Part of a small language model's weights: a variant of Muon for these matrices.
Each number is 128 + 24 x the weight over its row's rms, rounded and kept within 0 to 255. Layers, rows and columns count from 0. Numbers have three digits each. The size before them is the row's rms in percent of the matrix's.

# up: layer 19 MLP up, 512x256, rms 0.12, rows 92-126, columns 0-127
# down: layer 19 MLP down (transposed), 512x256, rms 0.0835, rows 92-126, columns 0-127
# gate: layer 19 MLP gate, 512x256, rms 0.112, rows 93-127, columns 0-127
up92 105:108151104112146148128114150143108093112108114125126087113117138112131108144102139136171171079073135130107082106225080141112151138095141147137137163100141164128116137151132110125135114142120104090153127132111120103129132080126123138113150123103132174113132118186130120130111119126112104146110141147091148142127121125134106129093150094142110083134143141167139103127162113119095187144126
down92 106:113133095137103154145140149149127164094116116124122125155092080149115123116161107154162086168119144152080136107122106100127087082130194112143105131114131142113148117140096190150153107143155124155147160109119129123122151122152124115106127146120104124133109133148145131123188156108114083132117129134150140082127135142085142125155122121129124124147115153123126184146128134125142103128157
gate93 099:123092137107132125146190142081128160145161124136140181126169148100136092155137147096105121119147105131096122107151094105154134155119129128162126100152086117108116125145134124143126116141149092078124128123175122176143051128127135145084163131147107131118100137124108088117151093103119140100115102119148093118140151131112121129151099116138134142099123144106126112151155096172125131133144
up93 096:122113166125152164133118144148085178112094092166110112093120144147096133111128133124153136150123152175164112125151119141079121110158136152133137091095118117104182133128090166146154123134143139144107088125141149112127138160103109128128165137120144116141108096091135140141083141146158105110128131101144101129126119157129090114146065115141159105127157141118146150132167084148153102110098
down93 092:118134128106124113136104117114126116121169147116107110137112129133144123119179175116201100129109135138168168133156103084081167139106115112094163116159110160134140134154140133136153120178147129113131125138115129155130149134131136112106133110156088141134113123124122107134160153170112100129122138121155137145149168138118130106104136172115133124076109115153160123110106127121252114113119
gate94 103:188126133134112125164141080130107147065122130111140121134149127150102146148153112062104116126144110097159098115105105105134108121138160134110162141103112157124158128112146114120131146138158097106084126097147119106090121087121145122119115145115141160139169116095108112141121136146096151119105128186162189115123084110095102129158140127087084155124125145101107140106111141141124136137097
up94 101:107104169123125092133136123172144128120141127119156116129133115135168145131140118170112140118152094130133170126093121174140147143152126160119103077075081132118143126120119096146103071202154160150126119109144163155141157108126096075143162137118067146180121171094170139110087151107124122101098132135114123119126107140130141110069136127166153113124094123106135134110155077138144109105143
down94 101:130120147121157147099167167080148132102161123119099116124134108095123121074171136077115105153105119108150154150150101160127067151131133125136094127126107146128144105141104139087129123133112081118120149141127122105141140123120126135118157109136143107100129140138137152123143132121132123125146141139130124101125124183109096139177077137148120112097137125132129107116138160133156133150115
gate95 096:134134115103167118160126095106125095124111155144106104111151111115142136131140169131096121136130109156121111114160114102152133121084091117130118125111139105142137114101116092126147146116140137118078097154128099101143135117140128094164107171092149140089120125088133113122099157142161131118110139141132124116155151112192141117161126165183124140130166129146156165135130091128119144157136
up95 102:127106130163130146129124111147126144148154148110141110105110107163118129117149133125158106128130148082150170097113128113137060132151174152143109139094101093136135141156064092111073120121090129182162169089133144151102096067110110167153124135128113071124095141165104139151131104170148153131130104110123119134139102141077125116082130097111131124115102155130125108108142138122121153125118
down95 100:138157133113141173160073112113127151101151166141160160140124145132125142157148089125117116093111138126092122119134144134112150139104102095138138163118152085093097125083122094145117097117120155131109099140096093129140117140131126095076106070157155137123112139163119127151087138113164124152106116172096124104124145127126105142139144100150103129133111135130129185106122133159145144155123
gate96 102:106163105136115161104142146155148116122175123123147153154099114130127135146120116114140140110143173107129115125109154093125118117125137111099130144137158105134136147126139105120107127134129126156131096150143107177073128125101100101139128126127110130152112142100087113103103130171152163142082109150120151131144111124120085148112097136166088111144132115079107178107125168139137120142090
up96 100:133136113136082156111133137142208104081144107160116131154113117106075144121134150106123136127147112113139104116130116122126161108108057111089116098153173133085121155147153071130100119170156120135142148129136123148133103145117139135128064102166137127133105160127128063103125178135155084166128110133091121131143122124126125139124141119117152113156117135094132110160112140110146087132126
down96 102:186145140121145139136172084106120131095098166118172130159128179143114110114137164141143127095131147105118121118189152074106120125141129097123139144136068127147166168141116072124128106083143131050135110145116106127081151105118149119130147103125122141137117068109103107090115127130132114132097106099111140125112143124150109125153085165141178098136155172118125184112126138132101139114120
gate97 098:176142107136128132131112107143106133123153091133130117117135108134185130097117110114110112113157110128163138123170088119105133119122116128150106143101154109141103145141163115123120146153129115124156080179148128106139126140133124115089153158081141122186134104108174087147139138093114131142142159138097161153117107187183108137142134144092144135132139159133150141157128154139135140149110
up97 095:119153107113126177133151122171125122150139097119156159074156088112071093099123087180160118172099102115146109104132130138126078135125107130138141123137107152147135101119117150105137145131079168145135101163132151128132113154153084099148180088137099126106109130128102108136106134106092158108095127142129144126100109126135102149157109114133128143154165097081074081132152101124144190113107
down97 099:091111107133160138152113162137150150169142120133152135107169143106111154115138123128121159112110149111097100143096140099128133103176123092105116111088164150134161119168147131121106192160122133102116121182167165126138157099157112118111145096095139126115141113130170103135117142147134135103113086093129116164140136084120137131094149135131148128096123147144180115148149099141162154134103
gate98 101:145132126106138138121148167128131072095139119115117129141144135121144144103173131183164100130097096133144113091141138112113150176137174125142109148106122113104102121099139125170081140066120106089137126142132145098106129170111156152154102129114131147111124098134138148117120156194132135122117100116135135109124163135132118125077159101126139118096132145143157131154154137081104125113163
up98 096:117108094131129150121158164125160111146098138118120131142123108150131137152114084116107097125129123136107142148137128187144100108101095107119118118139129118090107124128105115110135090146119134150158087138140113105133136147107084174064121158126100100080163119118142153132133115126141146116137099150125155138107132122127204149112120104148096153133131125111129101139091144105158124133154
down98 100:116128116133138112133115130104125136115117132109135122128131138103119120121097163088145106184106138124161150156127151141162115136150148137094088113112118086128151124139105129155188124118131104150091168079169140153113094089102113088104135125167123148135142182134102170100077133166109149143137136140110148134125128138126104138129116111113141108150145136087163108115152119137184151162162
gate99 102:121106096121110105119120121077179163087133134113129141144131133122169104125106120105128157136148159094146190098104155162106132096123131106159111165127081130136123132118162121155129152132091111139157115115144121088108163140111126091087121141136109143128126133128146133173110115118083099151092127124126111142106184108118133130087150104092149086107135071130175115161116123124158157143148
up99 104:107138130160115116099116149134144137129152111146119111089128180082178162103125106105098137126122161145128137134089124113131120120134132109144138137135135142093118135128119193149116091068155132095099154135128095138139137129159074103077147151071170137090157112104152157128095154126094109154104092142122105157130167127178099138090118179116124131135180127140128096128126134171145106134116
down99 102:167101174108138183143125082124104167104142131107132129117113152114149147136127131150110118130119095097127121125125180106125107120096101128151145160179168132152118155098120127129111149141134157176150108144143171183124093141132136140143102133090149120132100114120110088127136124103149084132152106120100105093154127125120181138148095099123157116160062129117121180130111122081114097118102
gate100 104:128104144138147129096146188141124161111107076150128105134123117137118140170124131080101157130129155140156133084103102126139121156131140169116100134165119154192161121086119157128135125124145135144135101166153147105104130128109148104107111189134094120100117149137106109084123134137132140127156136112133147128101106135114161140132106167108094127139123149185164118136112138142089142127097
up100 098:114151165183157124155124104164101131110103118138125076114177155128148129124113107134157155109137147089106125171147117138109150123163136145132125141125128129123158183108146106170157080111092161143102143125149116101129123126099150121116142145097129098131152093120172094160174108164138104145072150125143073123121139117113103143100117115134093144141149112125074134134145102124160117157108
down100 098:118150100131105126107158146150124132155119132116117166143109139139096080095125120124133081164104133104116143130116077129126093119150102118136101097120108104164157149160106153153101133145134109149149136161107139112130105083124126133139146100119116121142105134154199128118103129135113104170115127144082122113137108145143152147135126134123100132093112175113140098135077140171161141148105
gate101 093:125113098138115143128153116127152089099120097143132105155082114163129129162137146128176142099111100153104132132106147145076133152162132130167109154129131131098140123113138118135122156089094073159123095149149132087148108097097140133170117150122176160154087136127146140118124165159174121122123101156120144145130122128158117099136091103133085131103147125106124142136125160122134120138130
up101 095:066148121163134090133152128096141111147137150128107105112121113136115123140138124153140122130091145144082085148124184159092114128100107130128143123090137121142079144087119121118110101149102113145151119130149120154127177135140137107143119158155149142108133148129155154112115135102121153135163154119114090150134115143142103108128154151136129083108115105130126126131128163116109140086131
down101 098:111134111144101118119104140142127137126146160105152114123143118130170092110162119132144131118071113128138171117150133130148147135125141106113183106159146129156119158088117124155150163155158140167100120159120130135162142118094078130150121137135089134118129119145129097103122111126118146142141133095184140086137140098126101144099101136137154154127150131100144127132129149114155141145122
gate102 099:119113109095131131120114201097140126126163112147096111105145129113105143160102125136137151148183105137119122097151127108152143144133058118140145118111146141120124105093184135155127130110127117125115128098113128150154138127126109127095154158144115159100118100127124197137142109148128112149114130124101066118184104146158129111174125160110118107098136128051154154135122129114138112110133
up102 097:122134097154161134160140086147149147165106126137129118172153158147136093120125130144141143106089095119135136173129102139116121127144149136128098104103158102150112153104113132121180119141090166101134137129169142126150156148135141125126126110114100136175193162104055085103077142109145105121164095113114170162113159116105125107102103114137148146154109116143150147103136104163143137132105
down102 097:146105123135098127109109094152121133209137106110105122175128102116178149135132136153142142106124130169072121135162119051118136111136138127141144164141121130092145119137119144135116065147151121128135131092132149085140100134117149096138110088083164117133140073104099133117144149173150121128152073091120142141122109146098154162144124138130151146128137107146123110125109120133121103148130
gate103 101:135157129135099130157120110128101138153113131168163119118166152161117123109099127108172136106139136159127057120115134144091140144094167139153115160124139124131089162121126077096128120120127125155132133106082150112140132152146103107104122142114138084173186096145105151126144174122098137145091139108108189133113148151100114134083118135138129126154087184103091136127110108109120185142108
up103 100:121155126143094132100153163118082098159154145125136124118135128144116124154143097143107146092132126099119131108133107106102113166162077160148154169142160134162110105162158073120152147123113149144162153120108085096128087135138141126165097127123102161132134161128093200161102159146092122134128117135097143122120107144117120155165149182130124148153117147155108170124104110137103159092106
down103 097:132119169137145103114151161126121104172112119133143125141114155111107117127182142136110107187133119114169077143133108116106125169119138139152145100119111185159138150099132122149102164110114084114089152147158120117111142108137079121137113110164126111140092120117130129129113135136116123114108103128119170161170159101145110138080082152120134151075143137120192141091097149126127138165096
gate104 099:100142138125133117134130149135129096139112120134164169147140126168152117124107112131090159130175144144123133119143093158109158107125152155101147115110110170176118144114083186118109171082145129038111100173140127127150106135117093118141133162102129163105063133162140141146139105149119131083088142117142159102095102120095140127120140130145139164102105134147107170123164134126148151135126
up104 102:136127157132112114105152127167160128130111105122152141140067095143125093138138155101137117152166119130094121119118139165137112106099095105118126104110104114165140138144083181094132103107122141116112120117122124127120134145110136133123136121101118126145126130133146108117119105178130187137142120122078137142106107115129106138148108144075164128120151123112166157193171101129112192150150
down104 102:151144127127132124180154136146142140120108100124117116162112128080129135123107171111140115125135110123116144149141125124110145144139118157098200119106124113146127106056166112109103124125082154146122135091104137119135128146101113131156069135173141133151111114124111124167110130101144124130099111154123133150151160126137103101145113144145179123145126142131134149144125127155181130185118
gate105 104:143116140101100135160147092129096126173144140121135127160146116091125088130165106166144150150085142122133136163148140154109077113125155155134111146134095156082163108145185099124103134130102119124077128150089134140148098131136101148154106123141143130089177133174135105144148092131117177135142126096148090159138144142147114118065186150172109154127138173114122121120128105158100127151134
up105 100:100149148121120143143135087139121101126111150093110144210115152106151096131142153143117162163166154136095096144148173120106146136115150141138111172102161153121149076132127162128103104154173119131090140140111126121154163126096086135103103136111127070104140121133087141131142130115146117110150144076104098127106105087118144093079146134131121091154133119103141111121098164123147144077134
down105 099:146119118173149135123140106128173116119152106151082156098109132129124137092101119081105114127119067075156146121155123180080130136129134094121125151126107146116191146141141112134102138124100106116158156137112113120164136129132109117134114094132135132140129101131131118073092137139124123126140127097150156140143093165123136149111130142194137122097137139126105117142126110151085077147090
gate106 101:099136117122143155141098121115096119118124119148103132112128074124148140135141151144131132110128163106128108145092147135113102095094125127075114162155136141138102149087166129133142156149163141187089169114120135118078133157151104104085145189082182181177133130120143136104128128117140131126119138132103158123149153105101113112142137122096083144133135147098078088132126140160102124166149
up106 102:119110105097140107130128128084145117092120109094122159152120134113161136085160112167147156094083152178114081141111137092087147084161104097130136121137044121093127096112123164131136136136118115110108143109108115176156138139124145093076098106136107152128126176136130169146129163134172139123130135128087146104130140149107111133120102156107103164175153123135140141100163136131094172156108
down106 103:134161183135138125135129101130150131120120064161159158099143144121136144126124123083169120159126175203174123150110115130154138133176122138152126130121135168142156110123138127081113138150164130135155145120107157126157129080118138079189128109128096118145139125098101135150122129135157153118134125097116132147087104090137107144112109151089128137111131167102098133163131118155077165118153
gate107 101:125143149167100107147113125153165150119109136138160055165193114156096070127132095132104125150112141092108141134121149140097128097108173131132139172144113130153168177124121143109121093088112109161137128134139127089098111118105107142127134176120165127153101104122168134144121090154112140102119132100087151108142120164170140152107092152150126139122161128069110152162104109110127142122132
up107 100:097132128143148162104149149141167083146161121105126132118131126133112102112122129105159140137088153099094122161134132107150155094120157099135140165111138145125120131131139151090129132154111147159143144115156130153146159135150085123127146119124130099132128181090124127154105138096133155142187166152168111154152138123144162100138120159123158136107088100104138151144143080103139126180122
down107 103:140141152108116141132122093129160142133123159137086124115129149115143147112116144168103114080137148107126128128069130165107123115144137153135138127161159132136142140121130134137109112123154127152104118148047145144147150162163119107117082116115116103167170136145116124155123109151120126109097172116132093153157150157114140099144165126138143140146121169116121109117126133150104086131148
gate108 102:129140125122119133125132110135110096077171122153124164119099112121153123141143154194099183166111118092145156138106104147123115119118107127151072091164157098108187145090115109162081111138145134133160114134149139121147128114083173154150151122126130102122104112108146143131107155141085112112103136162142117163105177111134137098123104121124107149116139159105184106182121141180179140113084
up108 107:121169097138137113168140106128132116128114118133084131103110132074108165176156166138100117109137116123120147113114099114093168158111143112128118164160085164153170076157154158172133113137135118154196141153137182122145152094151137139153130183132122150098124127123120115116156120156138114126124093135128135152177138141105188157143135141091093140150136127132168133126126138162116081137102
down108 103:142136130114110116162127067171137140123070082083106137169104175116162102110158182083133095113128141136125142136106159146126102142128193134118150122150090133124135094110124126146118152121101158115138151134160172094107113104131113133099103147114121090149120132112127160141064113145139133146114093110153116156152175093166164121134130148102115146132109131104104160115107106154122081099139
gate109 102:146123134115134148134114107118142100099132095131124143113136110109095148166111102127123171159166149123119135124157132138137128139132162140143159132089130159136113132134154134139113164141164104133173163150137089139093130113116117118168162110131148130149141160147157112093095117083118165130132131116158113136128123098084149129101123106149104115187138089107158139140115123140098103113156
up109 103:147083084114156137152072171107096109133098094117111129130139125105124115121094128138150133119141096115107133141164101173121153140109147077123120121082155104140095130079107123132159109135136145120150133119086109090132132125162077161156140103102094153125120149127141142129121156143111144113123154150106175174105139153119159121160132097112142118149120118164119114107161153130122142145161
down109 100:157138091116122142147098100127151125134141124098091168107139132098084100084147109122134106151151110115108098136160088138133110116111127120134117118112132143076153111065135134115106133122144102156091141100079158130115159149143112155125151145127145148100124126128143106168129141119142169146087175199105168151161107118126080136150102150173145103130150146160133144114172125133141127113096
gate110 094:133140119169125166109128139133107136134110083125122106145143154094168114135122130123095131148127106121164121183108114069108109156095119117091151154162128111132141142097176087174137118106120185134116136147130139126103150137111131149109153133147127144126132101148088097124152147095148106109116139105123080067097188101113113177153114107126204136147156125120125104148120098123105101151142
up110 095:173150084136130183110180149144112134144084090094157094137130153147148168095142143112152071133160150172183155128115156111169149123145100138128159168098084116127142138120162159125057141081129157134125130119119107129150102175148150142123126118134159137133124171102137151128147126136150101145145112166095142103110098128107153138140103108152144144150156141132164125128091166169121114153118
down110 093:079173154120113107149123150144135106137143100117137134087105115119126147136102120142089155136118127148100109110110097099077178104096148145135134130156120128145138133146164099094140141151109145095152126125108147152124100128079116155163127142159137184177140113154137096145169087106156137116130140071139099136134122128166137157121136118137148123140137152137125134116163177084165113118123
gate111 097:160114151081134131162140096152179124132131127139132136108135137092118132122111089126139144147155101121144143145148150185077133083137107168126133119133103125135100134150170115104094144141101158110148155078136122115084125145097117128131115128124131081168118090096105150096084148134146140114143131127153118157102142125106106122206132099154096136084133110084089109127133133131109148159100
up111 097:098138104136154064124149126132120130167133123136107167106110092122151100122102129107109099133122127153129113108162106125165148115127142142170166138060141155166144086114101135112132143116123083139110133145162127147161151153097104160114134133127146138157146153161110118099099117078138102138114112136097138104182117125145117140133186137109132089142123130134122107107147103154109069105159
down111 096:121112122112078117116116156132138099111106115152154161135158126130124113130137083125138150159146122114175092132113129117131158134130119142107103117092113148095119188115134137113150140142131099105151138126130137120132145097151117087146176143160137101102143146137110156135122055128154162137124072138140155079117107091114143135154179134116090132095115136139136114135133113137118101113158
gate112 105:112105131132105128146102159131099117122137150099098140123164166128158106101095128150130123105155125129153126123146124114145151111132139129127097093125144119186139124129119181117116129121115090099078105132147095108153142155101106134105148128136148165120094104090083127099138118137126145157084139109150123147139080120147198153145133089168158125111142132128124154097129128158138098138095
up112 103:104160152127128132154123124162127144152102163119174184129167125147133125150120108122166129117118131159126096098156135142096137154148109185096121100172127085103127148143138126171125116135174131172106137079129156162122125140134110120148161155155136131101141134147140133108158130115184118107125135165180135132113122151134096120095113174120141133091118126119063131149134097092119108111125
down112 106:109128186186137124137146136129145130092101083140110113155079133139113174106075177128094112134119122117102131113120183109105140105132108151125141133118112136132117106120153099158159130129121117140151154064141125103076107128134101129138174108128095137160080126133122136126097117148129146096133160134123154107142133149106099118122124143162127105122126093139144129152097121152159087148121
gate113 096:099128144150082132141118128074128151130161155162166120159144151150077163108181162142100094110156139091102135137175131143112136157108170099145110136157145106108125138129109097166102156177204126168130098106132148133153152179107121100123127118126097108132162171103132150081109148114132110136121111108119126114104087131147124061114109134133160100160113134128152150144125118131156140130121
up113 095:099126103108163162102138125140133168118107111106133119118124140103125124110102138137130134068145135087122136128105090142121156081123080146128134122178105142125154144155123102119093145152148097131157159133108160141140161118111116098133129114104107157135144122143161096155127121124080106137141153117154108081138114118097097128073133137105190166126124159098126147121166132116131152141146
down113 095:095141130126138163145104136135118111100120130121103149130114141121136145142166117170124115086125133143171104136154161138075134139122107109099137117135097131126094109147144155152126093108109144118133137128133121099102144089059088137095135134080099145137088165148146137134123110108087090094151108126140108153112125140149114138131133092121136129130125136149139124128147163147153159148116
gate114 102:139146151121166147194117082157133127069123116093108104168135146137153145144133118137111108116126117209109145160139123125139143142099137113139085134118148146110120124141135104149132120136161124102167139104164143090110123115143157154137129149127126106135080116130134131156133108092146106148085131145125168117155171138180131108134156117097124096111089146140126112108111092130122130126129
up114 104:129109143154138146115143111111137151121179154124115118147124146098115166132140119125109130163147126099129100114164093075141132078166133152094137121144152102168137134123135118142147166140152143113135147132071122123159144098155127077136102134127142094135127131148100145154114083155107131145095133117160132188109089157165104142121167118059119146106106157139105125154169164131132133090112
down114 101:137125133148137131173126143091108131118105133123139135150150118103096119150170141076108112122107144101135120160098122155126099155092071092092171110145096093074130101117150129110163152107128119116144136127113128087137119135126126145107093114171157085127153157141135128128114149138128146147123136176153106153130120146087142157146083110155099130122114130140129143096147116163105128107117
gate115 098:152123137090154131134138149145157106137183138123061087140136110117118140113097091151173106135148122148115197123127153150134137183097156133126112104134080165078138153144108093115107136102139138137116114117147109101136133160112115110123151120159111163118153138160100144129136087122097076138148122116096113146125109105123114140139120084129102127124131155138076111200126137136135123132145
up115 095:092101091112111107129141103121133115110129145123111170118110131121115168130170167115123120131118155109066168114115121122079090189146184164102105119143142120115110132138113111112120148131109135119139142104100138126103150118141133157072127146114159174141136121117175125108143128084154115103138113155145172111128087113137120095122162126147167123138145100125149128172137099150156127095162
down115 096:127115161148125137157106098153141117116156104096114087122125130129123114103128113122135138127123126098118076157117149108140134167138131114120126138142100092139138143132150141142090144129155108113109108109128081121152157148141064156143095112125101145110125115151114126142131174146092175086129139113137166110136147154114133182122119115120120085089147116087140151139140138134144148212123
gate116 099:124098133130163085138153100102166150123136108138102190117132111129132117121121128110112140113115134133162128176152113164096153111134152127126107137140130101112097142147105155118105115158119100137113101178132107081114106123165155123104113136124139098135108123091143132164141106111151140126147130172133160121148115144100118115074139119195159113128137126135128138107167141156156169087101
up116 096:123131132142134145176124123161145099157120120146121108121129099133098186159123081112110120104157124138132112128109186093130091165084124120116124109151126144151176122127107144125116130159116122158143155126173163109103155149127139150169150113138140174129096121169126157088086125147153116136097140085155116097111092109155124131142169099126148103098163118145124117139096135119083114116133
down116 101:133121167107143143137147163075150113120168126153079141139115113166195134119122169155084116152177151143090103130097158100153124142113131111141120137113128142132113152145131134107136112115134156127114114147135130111107194109174132139127130126149114152141111146139098121159136130119135088166159103129126146108154173117117085080113098156101127155138126164151115126094077121083088153107159
gate117 100:132109140116149134168088162154086108096147101102122130155164075114093120123124111136125085132160154099141161145097168102158131103138163175169090115119135090115166144145170110137101087172153101111130156152146133113135142144121122136079118115141091121105127114177087102075144118098168160118092158133153123122107149128119135138129119155128122127093150138109161145140145133147124157136076
up117 098:129095146104150135104125120114151124115138181082139121160138119109186146119181135140123092160155135094112136122114121115076115143111116113134125142101052115155104111169164161146125156091115176150130124109127167126160144114170078132105172127128128141110104151106158184106103151133141105143122129090092095131138166131136147129136136100071115129114113110112173117099115114178166132089143
down117 098:127135154099178187131113182139139069079138139153174128159125134165133139126109109152117152181140127179174131105180146177101082070092118140081110127158188118121142099122128140099112163126104082107159145116127143117126135138152124134105154151118159135138147161145128115145131121143168132169137151165121096116120123122090143133147110135135084128119133113115157146094125095135156114145111
gate118 097:062184135131096120111138146101151111155115106120170108153106135138163134082132126113175112140121098138070120116091153134108147133126128082116183137107127146141111105101128133130146168109184137121148158133086110090070130170165099122124180072109132137114146134108089117118098130131119132115119131137154128113145156138145127104103093125134119116130091127158131128121132126180110125159119
up118 091:142172134146079137088130158147157175135136091091114122128168153128095123097131146126074146099158147119139130104138102099126126129112164126131124146183124131126158132151147150163093120088150142160132139130106176139132122160110135142088103078100127109157129137140133172167118124151175132133116144163150119103169104133110132118114112121145125123107134169108131087102166125113079101130140
down118 096:133155126120124121109155104093148152152147112140136111115132114074101135137122103159125124111125082135136136095104140162171098121155154154202128104110141134129102122103100145064143135130124121100118134141145130108183083134152094183128142133143146162131134120145138116135119136151092129121114108132140102123119139132129111097129165130125130115155081148122111140167129151144085121138135
gate119 096:163098134144079100163125140124126084124140115116142122142140144131121148166144115145109137148104138170121134109154113156097100131161127106121098128154106158141116085107153116117107150151137113133138160123135112099117118161126149107111108091103091152120112127065127122090133116120105130147128114129138149156107084145128148130140190120154128130103143131130136146130162150162139133152137
up119 102:123126125122134102085139174163126150119117124102177080132142130151104116150118107106110149122113087116134100115143147116154168143146122120155161113117118103143130122186101145109133141129123097144141134110147131118096113122107146155174118112179142181098110110074090159112070149106086126148080144148116135201112111104123128088110142159158134120096145121114131135094142130137132141118106
down119 097:074078142143129122131135089114144128153115130123146122127129105107084119138129099121150098102109101147124165125108112138127174106157151137136103141170127137160132109112105097120109182093130167119142134150080121142147154130106134123118116126119147115099152172134123089122109054130106110129088126135127129141100141162128155112122112159131147116084126122171140102140154128137128094142151
gate120 106:115112172114135131158146167108122149131149116128154153118095149108118128158158128142137101149123130114136141130145151122092151111117135132108144133174123118126108159112155146150094071140138096105132161135153092124158119114119154146094145144101123132106101123155150103128157111114137130120117171163144131077104138155142103139122135155126133126108113165120125145121160113126149179097125
up120 105:129179120126139143110121155149150116141118105101119136155115119099130138110131118151172121096109102179130087149121166125160170139126128141152110112099119057107151150122161083130157144120124123103107109098138161119127151105137155099152133113096104095141129154119105125148109122123118121107126145115129157134137137109129139094133106130077106130176111169170128146125117149098118142163131
down120 106:118126135131111125062162162148169110094153144089127106103117078149119084135084124126184092143119115117084141122164110123151106165129128116140126160122122127156114128106122154102144164170155133152126137155119132170110149129106128133150134207134114160137122113165119109167119129144109149118159117121123152124118118090135125094133120115112131108170148114106153120111152160090135140147133
gate121 099:175158139107104171135137110149105144124166130128130092140087116128155126092116120095139157158138153120146103129117122142121118110100142106157098128138154082128135157098137128108128076147075112153126141147115114147135160111129127154133114094135079127112156155130127107146163150113059151094166116131137153131141174158089123150146108124129091150135151081130126136168139140136190131125096
up121 101:101133094180059132123120133115131187142144139114121161133134175106127076170133101111123100131132139136092124099090105097153113165140080172120114163114114105143153138119113116126107140130147124079122125130157175151155141139130111151098151102173187159082099139075116129176111132172167110148089101113116165153145099128093119102092087167129091149101091148106096180127142145137096126124106
down121 103:145135143119164127151123124090126091136085158151086109079142158133158106142134130125109114135133104152106109119141111157111122149140123140121106145107143138124115098088137152140123157125069092161098150137146088124111159116179135171124095104095130150134153061128120148139113090131142076137122114141174113132100138128109118175130110089155107126095143147101108134134148083112137119109097
gate122 104:140124163122111121113101115133140140097131111115124173139134120093147157117160136110131089104123107121125138125151102126133156118082164149117072170120102126139137162129172126141120134110158149105113150142127117106179114134138102059179146171138182113112130141110144141131126097084149139146167147102129149136138141143132173110108132174125180137114125156131117096149076133076149105142135
up122 102:119119067140130116172125122102124062112159112144142156094095094190137111116129159101126160166138093149114124144131121171124088108140134116097104147127132126155113150112134103134113162168137148119128129132139147139139163187124080158134138088099095133107118108129131117128146188137127179120108112106128116125113099120116117140127126124133155112131116053127123121110128141137141132126084
down122 104:113119122128143134172191127106109103136135146094102161096122121171144131125087119154117145111124104145109118109201121098145147128125141129129141074104129181084083124137152140137160131143097138109162149143099088141140147133104103092123137104123110163133129146091130140122132118164121133157143143109073142126139108113140158133148169149117188148137092138101171111108139192102141153111135
gate123 095:121120111146150147115110114111091111148147143125070116127142156124113104185106146172122139144141146187162119129163072181145127114153101148105159103133145124111128126155125139107119133170134093129107142118137105137105157136137165119131112132125139118174123101141136147111149154140172156120116098144105132117112147092144130122096139131155085150095123119154104161145131141093110119150136
up123 099:151115151137136150138105152129114121107151152133103118107092135114155156105107111128147091123122097106164076168092127140135153142094144096093133137131138091122147126083112193103143144112144125128106142127117153154143129171124127107103153113141109154138104153144158137148097104094111109099137168133081103120105098109143152159101115116144093152121146115114111127149122074151109100128134
down123 095:134117096102140088106159145088122137127118119115138128148107129149098112148120154137083114127098181117111136108158128125160138097139131172141107117114153117126138141152156102092169124159103131104132079105138129143125154147152158080119096117147127130116117120129078103127156154157090116147136125110136139123155180134116143140122140148137108079131114164132146137138110129132128138124094
gate124 104:158141119124123180138154099151165112085115067128144154119154105131191125141102089125132123139144144158147138151119131103163134130090087118150103189093130130118151125120161155118109144148127122115095139164117176111122138154106136118134166099093138148134137111159096195126097116187150090115141106121133122138110132126146120142120113136129128123127088125139117135124068125165153133138130
up124 107:157111149125123126122133127105129098079138137137194140141119097157090078150129134174094103084152106102141141145137181106142132089127064155148107122110130143103130135119103166123127105098163125149134147139085116105163125118138105136119100131154125121084118138106086155104106112185099147119138132143115129122125142130104113114129141107120095133157130129159123103130121138132109097132107
down124 104:158117119143145110128144092082136157163102176139106122141121105099146077131100165071135129115152085099133116110135122089171133125119112157150142162126122133114108167085144135090078140140178121126154116093117099125123157149149142130118071121133144086136118149118101187103085100093136119146155138123159144145093131149136116120151099160170174142122134120099105097123147112131125122126151
gate125 100:107115103117145191097136085119123149101136143085109121146123143127085123158144127103128146147099128119124129129150134137176125127102120155123145131107123089126101103112116162095131096122176172142139100173135126075114143103164169110120133142147177130109098166116131140098120112118143168159147152123111096122155122108148105106151117167172111177112119086141138118134128126121088155096105
up125 099:134131123147127144122105107091172089169124160103149158149126083115132138080129104114167149096121144115163154145119110118107173157142085178097156147133122121156106144155116117121150112146106148142160145139119132124127127127135135087111129133104167132091112128149121132126142130154050157146109119118136139125131159092124079128117099149142124103146109147124097122118147150097113139113119
down125 102:186110128123141113113075125132159116116109162120093145137111155119140117160167128111136151093163127151115117129135152106121100106100172075136121152106120122139150125127156151134121129126153106053136138146165093133095132139124136168138157136122118083152120134126133139115105145061139118110150121115156120149139135153112189127154123155148108208114164208152082116118119135128157154142125
gate126 095:128150137126105114151107139170077115151119137129081116104098133085129110114091111140084131113148094132122155075122140120159144105094138083126160110128099110105150148171106117110131128181125117133156126145076114113161150119110122142179109089113099147129157112120129108154122136117089151135109191115148144115140135118123111159101110128158127092143145148172164116149137102134120138118170
up126 096:104099135155148128141108160133117131150182105151101124134076130127125112077134163124155145131142176113181122207087114108104143136134112147136113116121161102114105142134111112155151095123105170116113114090141126101168149160093105136106083109107121169115123111122120129126144151105146137118127129191101148126129109108105163124119132106108126120145123141128140191117163107140132104077159
down126 097:133135163117147151109143112110132100145154153109110133126116147128106133164154112127113087126149171099155159118115131121085101161149126122142156097115096113156156117143120098137147174123097171100066134131135122137150124158103132162139138117084160118144101151129124144107118107163122136109151127105149085166129098130125147149135136111128090105127106126168127084098095133177127140119150
gate127 099:109139148157170142153103151095128132123128127113083161138124112086138131141127113109146155121121076133150156145133105113103151160110140167108108097123127189118137135132150087119102192132117126092140136125135128161102175165119133132114159133160132115104115136134141097099184149153079164126113134114120136148143170113113104142095121126122153105129115128109099134133158128131144117140110